config = dict(
    activation='swiglu',
    norm_eps=1e-06,
    rope_fraction=1.0,
    qk_norm=True,
    init='normal',
    init_std_up=0.0341,
    lr_mult_up=0.638,
    beta2=0.99,
    lr_head=0.00409,
    warmup_steps=366,
    train_tokens=341100000,
)
Each number is 128 + 24 x the weight over its row's rms, rounded and kept within 0 to 255. Layers, rows and columns count from 0. The size above them is the row's rms in percent of the matrix's.

# layer 5 attention output (transposed), 320x320, rms 0.0718, rows 8-24,71-88,135-152,199-216,263-279, columns 256-319
size [110 105 101 114 102 103  88 113 107 102 101 111 107 119 102 120 107  99 118 108  94 100  97 103  86 107 104  97  99 112 102 118 100 118 102  92 101  94  94 100  92 101 107 108 106  96  97 103  99 110  97 103 115  98 100 101 106  94  96 100  88  94  93 104  80  99  94 104  91  92 104  84  95  95  98  79  83  91  78  92  90  89  85  89  98  86  83 108]
[[133 112 157 140 145 170 110  96 130 122  97 181  96 107  91 153 130 109 102 107 151  89 120 127 104 119 171 155 164 149 130 105 122 120 114 132 109 163 146 144 155 159  86 124 143 140 104 104 153 141 137 111  67 129 111 158  84 115 139 117  86 127 107 139]
 [114 128 113 131 105 140 118 141 100 130 113 122 177 110 123  82 142 122 111 137 141  96 132  96 140 157 148 143 133 111 122 133  76 163 130 146  94 124 109 170  59 158 145 135 141 149 127 106 131  99 153 104 155 118 123 138 142 148 103 128 143 124 170 146]
 [108 100 135 117 123 142 145 122 125 149 136 115 141 127 165 132 102 100 155  76 123 142 142 155 161 116 128 132  94 143 155 159 114 177 130 110 178 119 112 136 151 104 150 158 139 105 140 175 129  79 121 161 148 169 146 115 133 108 117 155 155 141 131 121]
 [ 75 150 131  91 115 164 124 138 131  90 113 144 114 116 113 145 101  92 166 166 148 119  87 161 134 105 100 116 117 119  79  77 155 166 141 163 147 141 121 109 160  81 146  82  96 127 118 129 110 179 109 148 135 131 126 118  73 145 139 140 131 143 112  97]
 [153 105 119 140 185 153 144 112 150 121 154 129  98  97 110 136 126 127 180 147 144 181 120 133  95  81 131 156 152 135 116 116 166 133 130  91 146 133 136 141 163 112 147 131 107 118 122 163 141 113 121 125 125 140 109 139 115 138 127 113 146 113 156 125]
 [107 100 111 134  73 145 154 107 111 111  95 132 102 156 128 141 115 131  90 149 140 131  74 146 124 129 140  96 130 165 144 142 107 116 150 135 136 164 148 110 126 145 113 117 123 110 153 153 158 143 137 144 106 110 137 134 108 155 140 127 133  75 144 149]
 [115 136 119 122 109 169 127 156 111 137 128 137 145 133 128 152 128 140 176 154 154 135 119 141 167 112 112 130 104 103 133 154 132 119 169  94 146 134 128 113 129 144  97 122 155  79 122 162 159 113  95 147 163 137 129 168 142 106 123 121 114 119 120 149]
 [122 118 101 108 132 126 117 124 121  90 142 120 110 152 135 102 144 151 134 145 133 160 114  81 172 125 106 118  93 145 136 157 130 125 154 136 101 117 122 104 116 101 144 159 132 106 104 147 108 107 103 142 115 133 132 119 105 132 140 133 136 144 126 137]
 [144 107 149 181 114 133  88 138 130 132 134 150  87 110 115 135 152 120 103 171 135 109 103 116  99 136 153 130 119 131 100 161 107 125 111 150 125 131 146 159 147 179 126 135  98 140 107  81 124 136 119  92 128 109 142 128 115 147 109 135 144 140  97 149]
 [106 128 117 109 137 108 132 126 152 145 121  97 109 176  94 176 151 159 113 125 120 119  97 112 107 107 140 162 147 135 123 140 136 100 146 107 153 143 132 143 140  91  94 109 112 143 110 115 109 160 149 136 112 104  92  96 111 120 133  89 121 121 114 139]
 [124 160  97 146 156 116 149 162 127 113 127 145  99 146 162 140 127  88 125 103 141 141 153 139 144 135 121 123 157 106 104 118 136 155 159 150 147 147 120 115 142  96 118 129 153 114 168 198 147 154 122 157 107 155 101 145 111 133 154 129  63 133 155 105]
 [142 149 109 126 118 152 152 138 126 177 127 113 159 109 109 146 112 148 131 129 142 112 105 161 112  97 140 148 156 142 106 122 140 161 128 160 133 142 157 161 120 149  94 107 137 107 127 171 130 131 151 112 150 122  84  78 103 107 123  85 150 140 114 120]
 [131  96 156 177 144 107 132 131 178 148 106 107 141 145 135 112 148 129 159 111 156 154 156 134 138 153 146 145 122 120 142 166 136 127 127 105  99 140 111 114 137 154 111 139 103 124 101 104 121 123 132  67 131 139 121 134 125 134 111 134 111 141  88 117]
 [130 137 109 129  63 129 104 132 129 106 140 143 103 156 129 131 122 126 100 159 111 113 130 117  87 146 168 115 127 127 122 166 107 142 177 154 122 124 158 147 110 108 109 100  83 117 159 129  93 133 109 177 128 144  98 141 158  72 114 143  98  81 109 136]
 [121 108 175 142 115 136 112  98 130 174 160 167 132 110 147 140 113 108 142 129 125 156 141 100 162 151 141 134 114 117 142 142 114 181 143 143 109 106 112 104 132 160 159 108 146 105 111 157 164  83 131 130 156 126 169 144 145 103 107 152 118  89 163 114]
 [131 109 156 156 113 120 144 116 112 184 136  84 187 125 140 128  96 128 147 101 127 119 177 142 137 129 134 133  98 142 118 144 156 125 141 126 148 108 119 124 120 170 128 161 101  91 100  94 161 117 160 132 207  83 175 135 136 169 127 142 125 101 111 113]
 [123 118 166 123 137 121 116 124 181 142 123 106 131 162 138 101 116 115 138 146 137 157 140 139 122 131 120 159 109 109 136 118 137 133 160  83 100 171 114 102 126 147 122 110 116 123 136 169 118 140 138 105 111 192 101 129 147  85 111 138  98 147 133 104]
 [123 104 126 144 138  89 130  98 145 206 172 109 162 125 130 126 137 140 133 125 118 136 163 129 132  94 107 148 114 103 139 125 122 137  99 125 129 113 105 127 157 134 115 155 131  96 130 127 144 116 135 135 155 118 170 115 128 101 118 119 136 112 143 138]
 [119 136 138 153 137 157 105 132 131 159  86 156  91 110 110 175 114 111 109 101 154 109 106 137  92 130 156 164 173 151 143 101 101 129 113 122 128 147 149 155 122 163  85 152 119 143 102  68 142 140 143  80  61 129 126 170 110 125 143 135  84 111  98 142]
 [127 150 132 131 123 120 137 144  98  93 123 106 154 113 122  63 152 122 115 125 125 119 137  92 158 151 146 141 128  79 104 119  85 143 122 181 101 132 100 149  79 154 131 128 137 142 108 128 155 104 148 126 144 109 108 165 140 138 118 119 155 135 162 138]
 [ 99  82 134 142 132 105 162 114 129 154 139 103 148 133 139 131 120 132 162 101 149 168 124 174 177 120 123 118 118 130 163 154 132 161 111 101 154 118 111 135 137 103 128 144 133 117 133 163 133 105 132 151 153 136 158 113  99 136 121 122 115 146 143 151]
 [100 141 146  95 136 158 133 131 130 106 110 140 114 127 122 172  83  90 154 143 166 101  96 175 139 105 127  99 121 121  84  86 173 151 124 128 135 131 120  96 179  87 130  59 129 114 143 134 105 178 121 126 142 102 122 106  77 137 112 125 143 181 118 100]
 [167  99 102 130 157 138 152 125 138 120 146  98  81  90 101 150 134 128 154 152 135 159 122 158  87 109 117 157 158 106 125  77 184 127 148  74 138 153 148 141 159 114 121 150 110 126 100 146 145 137 113 148 129 121 122 111  91 132 146 105 137 140 139 141]
 [118  92 137 146  54 154 124 115 105 149 123 110 103 145 110 154  99 129 133 151 151 131  93 153 107 140 117 104 130 160 151 145 116 146 138 130 121 189 155 119 155 128 119 144 138  95 115 148 145 136 155 122 112 110 108 145  88 131 150 148 141  98 181 144]
 [109 116 134 118  70 181 133 134 124 151 131 116 159 156 110 159 126 153 177 162 136 136 144 113 152 106 110 106  84 119 128 159 116 141 150  96 119 153 147 133 127 145 143 132 161 118 135 183 151 106 109 106 163 141 136 125 139 140 142 134 144  98 118 146]
 [112 124  98 117 125 113 125 124 129  84 150 122 121 180 156 103 141 135 135 148 168 141  99  99 181 128 103 113  80 135 154 168 151 143 120 138  96 113 117 104 121 105 132 154 138 101 115 126 102  96 101 114 125 118 116 115 110 120 121 125 124 165 116 148]
 [153 128 140 160 106 166  96 137 142 134 123 149  99  95 109 140 147 126  94 162 102 134 113 111 113 119 155 163 130 112  99 138 113 117 149 137 107 130 134 157 137 170 129 133 118 138 104  93 134 124 108 124 124 122 148 149 126 138 122 127 115 114 108 123]
 [110 116 129  93 137 135 113 110 158 151 105 103 115 211  91 140 142 168 132 154 129 142  96 124  92 100 108 161 144 113 117 127 149 106 139 100 143 154 144 130 145  63 112 121 114 152 106 127  90 149 157 120 120 103 134  85 126 131 162  88 131 115 105 143]
 [130 147 125 151 128 128 139 168 121  98 106 136  96 153 157 144 109 100 103  91 117 139 128 114 122 134 151 117 144 135 117 146 136 134 131 148 174 132 137 119 168 114 128 142 137 123 146 154 149 126 124 143 106 164 103 136 105 161 140 114  98 104 124 121]
 [156 136 130 106 111 131 145 153 135 184 134 102 176 125 112 148  97 150 151 123 154 127 132 145 100 112 146 127 177 113 104 118 150 149 125 142 129 139 172 176 134 139 111 122 154 122 105 146 161 127 156 110 147 119  83  99  78 117 110 114 173 143  84 123]
 [135 116 148 149 121 136 132 137 168 113 135 113 154 146 162 115 155 144 155 117 151 133 142 134 126 155 120 144 103 130 154 162 130 114 133 136 126 147  96 112 108 128 145 133  75 135 102 106 126 115 128  88 123 164 143 113 122 146 107 127 102 144  82 119]
 [132 136 137 135  54 166  99 134 115 112 136 136  94 153 119 127 116 125 129 182 110  99 128  99 103 152 156  92 115 166 140 156 126 142 161 152 113 129 152 130 108  80 129  98  73 116 162 121  88 161 126 174 127 132  99 124 178  74 113 126 121 117 129 131]
 [115 121 168 151 119 113 119 142 123 193 149 148 101  76 145 151 141  92 142 129 109 163 148 125 158 139 119 160 135 114 165 128 101 179 127 133 103 119 103 113  99 156 128 160 131 100 102 120 147 118 140 139 143 106 159 148 123 123 121 145 108 106 167 149]
 [142 104 143 142 134 119 129 115 120 179 147 107 207 118 121 133 123 112 156 115 150 129 177 140 155 122 121 111  97 105 111 136 143 135 127 122 142 107  95 109 109 155 119 169 121 118  98 134 141 114 160 140 185  74 176 145 138 167 129 137 127  89 104 126]
 [126 129 160 128 149 112 102 120 176 156 133 124 126 144 130 104 123 122 143 154 134 135 127 129 129 115 141 162 132 144 125 118 117 148 133  65 130 141 126 121 110 131 150 107  92 116 134 147 112 132 149  94 102 190 127 105 143  89 102 118 103 133 138 136]
 [159 119 156 112 147 111 153  93 159 204 100 132 184 140 147 130 140 134 132 164  99 131 137 128 133 116 100 117  91 126 103 141 115 147 104 137 141 100 112 131 140 134 108 154 169 100 141  94 124 111 132 140 160 133 145 102 134 119 122 124 126 158 118 150]
 [138 124 127 121 152 180 106 133 127 132 112 154 112 127 123 183 148 149  85 109 106  82 100 107  72 131 139 154 147 144 130 112  86 129 128 131 156 158 151 128 139 122  78 133 124 114 106  95 149 141 134 147  44  93 113 119 117 118 120 107 106 112  98 123]
 [160 105 139 129 154 124 136 108 105 131 105  84 139 105 133  66 147  97 111 121 124  82 140 132 138 118 137 105 176 119 116 106 103 143 132  99 130 177 106 168  90 168 151 107  99 143 102  98 127 140 184 103 121 124 123 149 133 160 105 130  93 126 163 150]
 [ 83 106 131 129 130 154 157 103 173 168 174 142 124 140 131 129 139 107 142 122  94 153 138 157 175 132 147 157 113 126 137 158  80 179 106 115 153 102  80 122 127  98 133 156  97 102 148 142 143  97 115 186 160 166 145 133 120 114 115 164 143 117 131 121]
 [ 94 160 143 122  98 146 104 142 112  71 128 151 124 142 121 165  97  75 151 151 182 110 118 151 144 113 114 104 123 124 106 111 154 151 120 174 147 121 101 119 126  83 178  95 107 141 128 163 131 146 109 101 137 136 127 120  78 117 137 133 133 117 132  87]
 [119 116 128 143 138 197 146 135 151  96 124 125 109 106 129 162 149 121 142 146 149 152 117 163 146 113 143 144 137 153 161  70 137 127 154 110 156 127 139  97 159  72 123 189 111 105 120 162 182 121 131 158 131 136 131 148  80 134 117 140 130 142  98 103]
 [139 128 101 133  86 132 124 131  98 139  96 112 125 139 137 139  98 135  89 160 109 127  99 127 119 115  98 101 127 139 160 159 147 119 170 155 178 166 132 135 127 126 147 131 159  85 124 151 124 152 151 144 137 101 120 148 116 109  94 120 170  61 128 141]
 [146 138 148 113 101 127  93 157  99 140 118 116 148 150 120 128 114 123 138 159 102 144 109 114 119 155 102 106 124 110 127 174 151 114 137 108 120 170 158 139 141 139 126 125 190 132 119 144 139 106 116 122 143 118 137 159 144 116 139 138 144 132 113 153]
 [116 116 143 148 138 144 137 116 123 110 126 120 108 155 103 120 149 133 130 134 173 138  94 112 163 125 139 149 115 122 105 136 139 127 118 160  80  78 127 124 109 128 141 123 136 136  83 124 120 150 132 138 131 108 127  96 141 157 132 125 121 134 115 140]
 [173 148 150 153  97 161  89 145  82  90 114 154  68 128  89 113 134 132 106 134 129 142 132  96 105 130 127 103 123 121 120 138 108 110 138 128 123 154 137 126 122 148 137 120 101 143 102 103 150 138  79 119 107  82 150 166  90 136 131 110 132 143  90 150]
 [131 101 148 102 107 157 130 150 103 137  93 114  98 214 149 121 151 141  73 143 130  98 145 130 142 158 132 149 131 130 149 100 141 122 166 107 146 126 145  76 124 113 114 167 130 125 105 139  73 167 126 124 123 125 117 151 131 138 140 139 135 116 122 111]
 [109 147 124 113 135  76 154 142 147 147 123 118 108 125 100 126 100 112  69 112  95 125 141 111  99 171 113 144 148 111 108 182 118 150 130 149 148 120 164 143 173 116 150 139 186 119 140 143 130 119 159 151 158 133 119 114 191 134 119 141 153 102 148 122]
 [123 178 127 153  91 109 166 135 114 143 116 104 136 126 115 144 107 124 119 116 166 101 137 136 118 134  95  89 166 118 120 134 141 131 116 171 131 123 117 125 148 108  97 131 157  85 117 152 134 156 131 152 154 141  82 166 112 119 123 128 142 125  94 108]
 [164 145 187 143 161 130 133 121 170 133 135  91 117 154 109 102 127 119 126 124 173 137 143 111 109 144 152 110 166 129 156 134 135 125 128 107 132 140 105 151 138 115 107 123 117 126 105 124 140 120 123  99  85 121 129 145 103 186 103  96  95 154  78 112]
 [116 131  95 116  90 139  76 168 127  71 157 155 122 133 156 124 117 110 138 147 107 125 123 127 125 148 167  97 117 165 125 151 144 174 197 121 135 156 139 177 142  89 132  99  72 124 189 155 101 137 110 129 147 162 113 147 117  59 133 156 132 103 109 133]
 [127  97 135 121 134 123 121 126 136 151 159 163 139  97 175 169 134 133 135  90  90 168 135 113 122  99 115 143 144 117 148 136  89 191 146 136 132 145 127 164 157 136 123 138 114  95 112 120 154 106 119 148 138 133 128 153 116  77  83 155 120  95 113 130]
 [148 123 122 117 120 120 102 140  96 147 130 132 166 140 153 147 124 102 158 143 117 127 161 151 133 129  99 109 130 115 118 154 140 113 127 145 138 141  96 117 104 184 125 187 106 121 143 117 138 100 132 146 160 145 155 141  75 127 156 139 112 107  92 114]
 [115 112 132 121 136 109 127 126 178 163 151  95 131 142 110  99 124 122 130 135 113 137 120  95 120 112 144 169 103 143 140 123 154 148 156  85 120 100 126 143 151 104 123 115 128 105 122 150 128 126 152 118 148 166 137 107 155 118  87 122 100 133 134 132]
 [117 197 117 105 114  91 165 161  93  64 115 174 114 134 158 143 129 136 104 120 208  93  85 164 112 148 146 124 153 138 117 136 123 142 111 135 118 158 126 138 105 114 149 133 124 140  99 124 171 135 138 148 136 142 133  98  87 125 127 141 106  96 111 109]
 [ 84 155  78  88 129 101 183 150 129 127 169 130 168 115 161 127 123 144 169 140 104 160 135 153 136 125 108 145  97 104  92 131 145 117 118 144  96 150 139 170 107 118 131 122 129 112 158 172 136 138 175 156 150 138 145 119 127 139 148 129 132  94 144  76]
 [147 134 144 138 137 142 117  96 173 129  92 124 105 145 110 112  76 110 135 130  96 168 120 139 151 142 125 136 100 123 129 109 129 135  98  79 121 110 101  63 151 129  98 111 140 158 146 110 146 121 107 131  89 139 126 115 114 125 158 115 131 159 112 135]
 [152 118 114  62 136 116 170 131 122 155 131 175  65 169 171 134 141 142  83 117 165  61 138 137  73 187 143  99 187 138  79 158 106 138 101 137 109 111 153 139 140 122 114 179 123 134 108 109 115 107 161 145 123 130 101 110 121 151 136 160 120  97  76 155]
 [127 104 124 141 126  86 147 138 129 174 156 140 112 127 136 116 142 128 122 127 112 135 148  92 150 150 119 111 129 157 121 149 132 119 173 129  89 122  84 157 140 147 137 132 127 161 129 117 102  94 124  81 126 120 141 156 134 108 109 116 133 119 133 139]
 [134 140 104 130 103 171 130 174 139 144 126 126 179 149 131 107 139 128 122 108 138 102 126 117 137 141 119 117 155  83 132 156 118 114 161 135  94 131 140 143 126 131 145 138 138  96 116 127 103 119 127 123  97 111 119 105 156  99 146 127 147 133 129 137]
 [140 132  98 140  94 134 140 181 121 128 126 132 157 116 115 147 123 145 150  87 157 161 173 109 154 101 124 155 141 138  85 130 159 139 102 139  93  91  92 136 133 148 131 122 129 178  90 112  99 103  97 145 134 144 151 129 122 110 146 105 142 129 131  77]
 [121 106 111 121 103 136 158  84 189 103 126 104 165 130 157 131 153 132 134 110 121  95 154 134 121  96 152 133 114 149 114  87 103 141 121 140 147 116 122 108 129 114 135 177  89 172 135 126 143 168 177  99 127 144 113  92 149 160 150 159 158 122 138 118]
 [163 125 124 135 130 157 131 159 123 167  92 110 128 103 129 136 109 132 107 116 130 112 124  98 167 117  96  95 192  74 122 124 149 124 171  94 135 123  87 125 156 157  73  91 134 128 138 140 127 105 106 125 149 108 110 123 178 119 128 143 159 158 150 174]
 [129 125 105 148 113 142 121  92 177  83 126 136 138 117  97 103 116  88 142 116 118 143 131 146 168 128 115 151 118 121 125 150 166 116 116  96 128 141 111  83  94 112 122 127 136 133 153 120 118 160 161 129 170 155 130 139 165 115 145 102 139 109 145 109]
 [137 135 166 103 122 142 157 118 147 129 109 133 124  98 193  92 105  95 144 110 144 134 112 139 112 143 154  99 113 134 155 144 116 153  83 144 109 110 139 114 118  97 125 169 107 104 135 111 121 151 164 132 163 123 161 150 144 126 123 165 112 123 135 107]
 [ 89  93 133 126 128 106 124 155 158 134 168 130 130 105 114 159 141 121 120 116 146 135 106 134 139 141 173 104 129 169 149 101 113 134 125 134 114 142 154 149 133 121 125 149 113 179 120 106 148  91 107 103 125 128 165 138 102 136 135 137 155 154  86 121]
 [185 114 116 201 123 148 138 131 154 180  98 106 144 119 149 103 121 153 124 121 109 152 136 110 163 120 126 100  78  82 149 128 108 113 184 119 103 116 116 124 129 106 115 132 114 134 122 141 124 129 131 147 120  98 118 129 156  88 122 170 176 120 198 149]
 [117 178 122 135 115 168 118 142 117  84 108 163 134 104 130 131 138  90 109 151 122 118 133 128 101 138 118 138 114 119 179 128  98  75 118 147 152 126 142 139 103 141 126 123 107 107 159 168 137 193  86 129 129  99  88 162 125 131 144 106 132 160 150 117]
 [150 105 124 151 171  95 151 117  92 166  93  96 110 128 129 100 111 162 143 113 119 147 141 124 129 126 116 119 137 123 111 107 162  91  87 153  96 102 133 137 147 132 131 163 141 124 126 137 104  98 139 132 115 103 135 137 102 209 146 149 139 156 167 123]
 [131 115  70  95 120 127 154 153 151  85 124 113 149 143 111 133 150 139 124 114 119  57 115 158 148 124 126 112 185  98  86 134 128 100 142 111 150 114 175 162  94 100 139 134 124 121 109 157 109  98 182 172  96 149 113  97 110 144 141 147 151 127  94 123]
 [134 158 154  93  86 130 176 131 132 135 110 172  82 139 129 143 110 103  97  75 163 133 123 138 121 126 149 160 166 175  87 132 141 139 103 145 119 125 156 133 139 107 133 151 149 164 133 128 101 135 112 169 132 188  99  88 128 117 151 130 150 125  65 124]
 [109 142 109  91 117 135 109 128  95 133 106 152 107 118 129 166 167 120 107 111 106 102 132 149 118 151 103  86 149 132 139 133 119  99 122 141 137 113 134 162 106 132 132 114 122 131 122 124 109 105  89 117 135 129 144 142  76 160 124 125 132 159 114 158]
 [119 136 126 132 149 153 144 124 103 134  86  90 182 124 144 133  82 145 117 140 121 120 148 155 153 116 128 115 152 157  77 159 127 153  88  98 114  67 132 131 124 121 136 154 145 108 132  68 147 141 102  98 166 153 174 126 138  95 120 128 115 141 141 138]
 [153 136 133  99 136 192 132 138 134 142 140 143 146 104  88 132 125 160 131 143 116  95 115 147  83 106 127 127 121 149 121 120 121 108 165 110 131 160 145 132 148 106  77  74 151 151 134 141 149 131 127 159  89 105 158 100 108 132 119  73 124 129 129 117]
 [151 105 161 122 132 111 129 110 145 143 119 116  93 119 151 116 126 117 123 124  99 111 106 136 104 137 139 124 131 116 126 112 107 100  87 137 114 146  89 174 108 174 131 168 124 152  98  75 118 136 162 115 146 140 122 134 125 171 146 147 103 136 122  92]
 [132 102 151 174 136 172 145 115 136 155  97 142 121 166 169 112  69 122 145 104  98  98 136 136 148 154 125 135 121 164 126 207 124 171 101 118 160 100 134 124 128 113 122 141 128  76 123 111 131 105 112 162 172 113 144 115 122 130 103 156 162 159 128 133]
 [142 132 150 137  98 154  91 131 172 113  92 133  76 180 131 140 114 110 126 150 149  97 116  80 117 114 124 115 115 128 101 107 169 127 160 130 170 144 107  97 156  95 151  93 119 135 154 144 161  88 122 100 107 119 135 133  88 110 147 135 146 109 109 139]
 [139 133 143 146 135 184 141 140 129 117 143 104 108 126 126 167 156  86 126 101 177 133 130 142 102 175 134 142 149 139 143 155 147 162 161 111 119 121 156 138 151 112 159 157 135  70 125 142 138 108 156 151 108 141 110 138 157 107 125 143 130 112  91 129]
 [155 126  75 108 102 108 134 147 129 134 102 104 155 127 133 137 109 134 101 125 127 154 112  91 153  80 121 111 142 139 170 139 130 102 151 101 173 126  99 140 137 166 139 127 108  96  95 162 148 101 124 135 171 120 192 123 152 113 123 133 172  84 142 146]
 [ 91 127 117 142 110 154 128 154  81 107 135 138 165 122 135 105 153 148 126 161 128 153 110 135 141 119 131 104 136 107 134 157  99 143 134  40 100 123 137 151 121 134 159 121 156 148 140 118 103 103 156 102 127 160  71 143 174 140 127 166 136  91 120 142]
 [154 128 140 142 114 119 140 144  97 138 125 150 115 124  92 116 182 144  73 139 161 127 109 106 165 136 152  93 122 114 139 124 135 132 149 151  97  83 141 134 107 139 101 135 148  92  80 143 129 142 114 154 115 109 128 119 142 135 137 122 138 131 133 145]
 [148  99 114 153  97 128 117 154  96 108 152 134  55 121 135 108 147  92  99 132 119 137 100 153 109 150 153 127 144 117  76 176 125 100  86 127 122 140 136 146 155 151 170 130  86 124 104 117 102 124 141 154 127 112  87 134 143 118 124 130 127 123  83 127]
 [ 82 108 139 110  84 140 135 143 110 144 103 108 112 188 136 124 124 112  82 114 134 125 158 149 144 150 155 146 166 142 169 129 132 143 121  96 112 145 103 104 145 111 143 133 117 136  84 126  78 174 126  95 106 153 124 151 145 137 109 150 135  89  91 113]
 [131 182 109 120 125 123 160 115 158 105 146 150 131 107  61 115 138 101 114 122 136 155 117 105 134 113 125 116 127 105 110 136 101 167 136 131 184 138 154 151 167 100 144 134 119 148 161 137 149 103 142 143 107 117 158  82 152 108 144 146 208  89 142 123]
 [110 147 112 148 117 134 166 103 150 106 100 133 122 110 125 119 135 127 148 110 150  76 171 143 146 155  88 102 127 108 139 130 126 161 135 153 133 100 131 105 140  87 115 140 124 129 132 170 105 104 184 149 117 160  96 123 105 110 124 138 120 140 121 143]
 [133 148 140 124 146 143 125 132 121 131 124 157 164 128 111 119 164  97 107 139 156 151 139 129  79 158 151 125 155 131 179 107 106 107 110 113 137 142 135 155 131 133 113 154 115 102 124 128 103 132 114 135 102 145  92 195 113 197 128 101 105 151  93 148]
 [111 127 102 156  83 104  96 147 132 119 109 124 105 161 155 110 119 143 138 161 167 138 115 120 143 116 158  97 155 155 150 137 118 164 145 113 127 131 101 133 133 116 110  94 121 109 157 150 119  98 108 123 145 157 111 129 152 121 149 160 141  95 104 158]
 [144 106 124 132 121 153 169 100 129 139 149 114 124 113 112 152 131 134 175 100  65 149 140 123 120 118 148 123 137 118 110 160 130 172 117 113 145  96 116 146 131 139 158 116 115 110  94 139 113 130 105 150 152 136 143  97 150 112 105 150 134 120 150 114]
 [127 100 150 125 110 123 108 173 107 149  82 138 145 146 181 142  94 101 119  93 104 136 154 167 124 131 137 137 158 168  97 178 157 131 118  99 125 130 106 132  94 177 138 161 104 113 115 122 149 118 119 108 180 150 124 172 108 116 146 135 151 135 105 127]]
# layer 5 attention value, 64x320, rms 0.0768, rows 8-24, columns 256-319
size [106 100  92 101  91  99  87 107 102  92  90 105 102 113  90 114 105]
[[124 129 137 113 115 100  99 136 113 113  87 139 140 149 110 127 179 115 144 127 137  99 125 108  80 181 154 120 150 181 151 130 133 153 121 144 122 145 136  84 128 145 117 108 153 112 134 120 145 113 123 108 112 114 112 116 130  91 124 145  90 145 100 140]
 [117 137 121 133 107 103 133  98 126 126 118 124 141 125  97 137 107 123 117 136 156  74 118 120 118 102 104 133 137 130 135 182 194 141 153 146 144 103 135 149 120 115 153 107 159 110 121 165  97 144  81 129 116 130  97 111 143 142  78 165 122 110 178 118]
 [102 154 137 121 181 175 138  97 174 185 150 125 137 150 133 116 143 138 165 164 125 160 147 117 154  86 127 155 133 136 141  99  95 124 100 162 131 191 115 151 161 109 128 128 112 121 155 129 149 102 142 128 133 135 184  96 150 122 149 107 110 171 138  71]
 [104 134 126 113 142 143  69 167 127 101 107 134 134 123 145 132 131 118 166 128 156 111 106 122 143  77 136 133 141 102 107 109  52 165  70 188 140 110 124 112  94 119 170 128 157 104 107 102 140 103 159 134 121 127 166 151 100 150 123 127 137 100 132 130]
 [102 123 173 113 158 103 129 122 149 154 134 136 128  92 136 111 114 143 135 111 125 159 100 127 132 121 128  89  86 177 168 119 111 120 138 105 161 173 101 133 137 151 159 113 151  99  89 142 128 106 113 112 166 137 156 149 126 139 130 129  92 159 105 106]
 [119 148 135 127 137 117 108 135 144  79 102 141  82 108 130 145 169 118 127 101 116 129 122 165 104  92 121 117 103 114 152 119 156  98 145 149 151 165 143 108 113 106 123 112 119 131  92 131 144 139 120 138 134 113 147  85  90  95 102  90  99 167 134 124]
 [169 120 150 162 158 144  71 151  82 177  96 137  96  93 125 121 127 148 104 143 102 171 102 115 145 139 103 121  85 100 134 149 167  98 123  98 129 154 115  96 177 129 108 118 111 138 122 175 114 122 109 125 137  98 145 180 119  98 122  99 121 184 139 141]
 [126 119 140  87 123 143 122 145 139 124 150 114 119 128  88  93 107 165 182 130 156 136 119 158 131 110 156 163  83 120  88 134 147 146 143 134 140 146 126 105 115 118 132 121 102 142  83  94 135 130 138 142 110 125 129  87 123 139 173 136 127  96 140 147]
 [135 105 157 158 115 126 142 102  85 127 130 160 127 112  90 140 142 142  92 112 113 137 148  92 119 110  81 106 100 143 123 168 119  94 150 153 109 149 140 142 136 129 150 113 145 132  90 130 120 120 113  87 111 113  93 141 167 159  92 129 140 145  99 162]
 [124 114 123 133 171 133 124 146 100 155 140 126 113 116 112 122 163 114 122 140 120 133 141 107 142  81 132 103 165 135 115  92 104 125 145 110 141 157 113 147 115 173 152 114  75 118 120 143 139 120 102 110 103 112  99 180 101  96 108 116 143 156 116 134]
 [140 122 110 122 128 146 127 131 139 160  96 121 118 123 131 132 122 154 137 131 127  80 171 126 101 136 117 149 131  78  89  96 116 112  78 129 136  98 120  65 126 123 161 145 114 134 147 105 111 149 151 161 132 126 126 142 109 149 101 103  98 139 149  96]
 [ 91 100  90 117 180  81 143 123 100 100 127 145 119 104 144 138 112 144 108 132 106 107 112 120 122 117 143 108 128 138 113 115 105 123  77 123 113 144  82 157 156 152 132 120 132 104 119 163  96 124 125 116 130 148 138 113 152 150 122 155 148 129 142 131]
 [134 114  83 134 147 119 140 122 141 162 153 124 140 147 112 146 150 134 127 125 108 157  82 105 119  68 152 147 134 147 156 148 148 161 172 112  47  77 111  97 139 110  96 134 156 186 149 142 141  81 132 101 149 166 184 145  90 111 108 148 112 180  74 128]
 [108 133 128 106 121 164 128 139 127 117 144 169 169  94 106 140 121  97  80 108 169 130 122 151 104 114 135 128 114 105 164 152 124 148 124 146 177 127 154 129 146 172 146  75  89 149 131 134 141 119 125 137 121  91 142 157  98  60 124 115 116 133 115 120]
 [ 88 136 159 139 115 148 144 126 123 157 110 131 109  78 140  85 130 128  71 117 140 148 125 136 121 114 113 120  75 156 112 104 136 148 131 163 126 160 159 122 165 123 134 129 112 125 101 134 129 127 113 128 149 149 146 131 144 115 141 144 136 132 106 123]
 [ 98 130 128 181 152 122 124  81 155  99 185 111 106 136 138 108 155 114 106 173 113 111 121 174 135  89 114 102 130  64 164 144 106 140 103 175 110 141 116 143 142 160 125 140 110 118 108 173 143 117 146 128 144 125 150 134 105 109  97  97 105  89 145  94]
 [134 135 120 105 151 148 120 127 129 116 171 133 179 148 129 115 115 115 131 114 167 147 112 162 148  95 132 171 116 145 132 102 138 120 131 103 104 156 107 108 120  99 108 138 135 131 170 118 131 112 194 128 122 120  93  90 123  75 169 152 100 113  73  91]]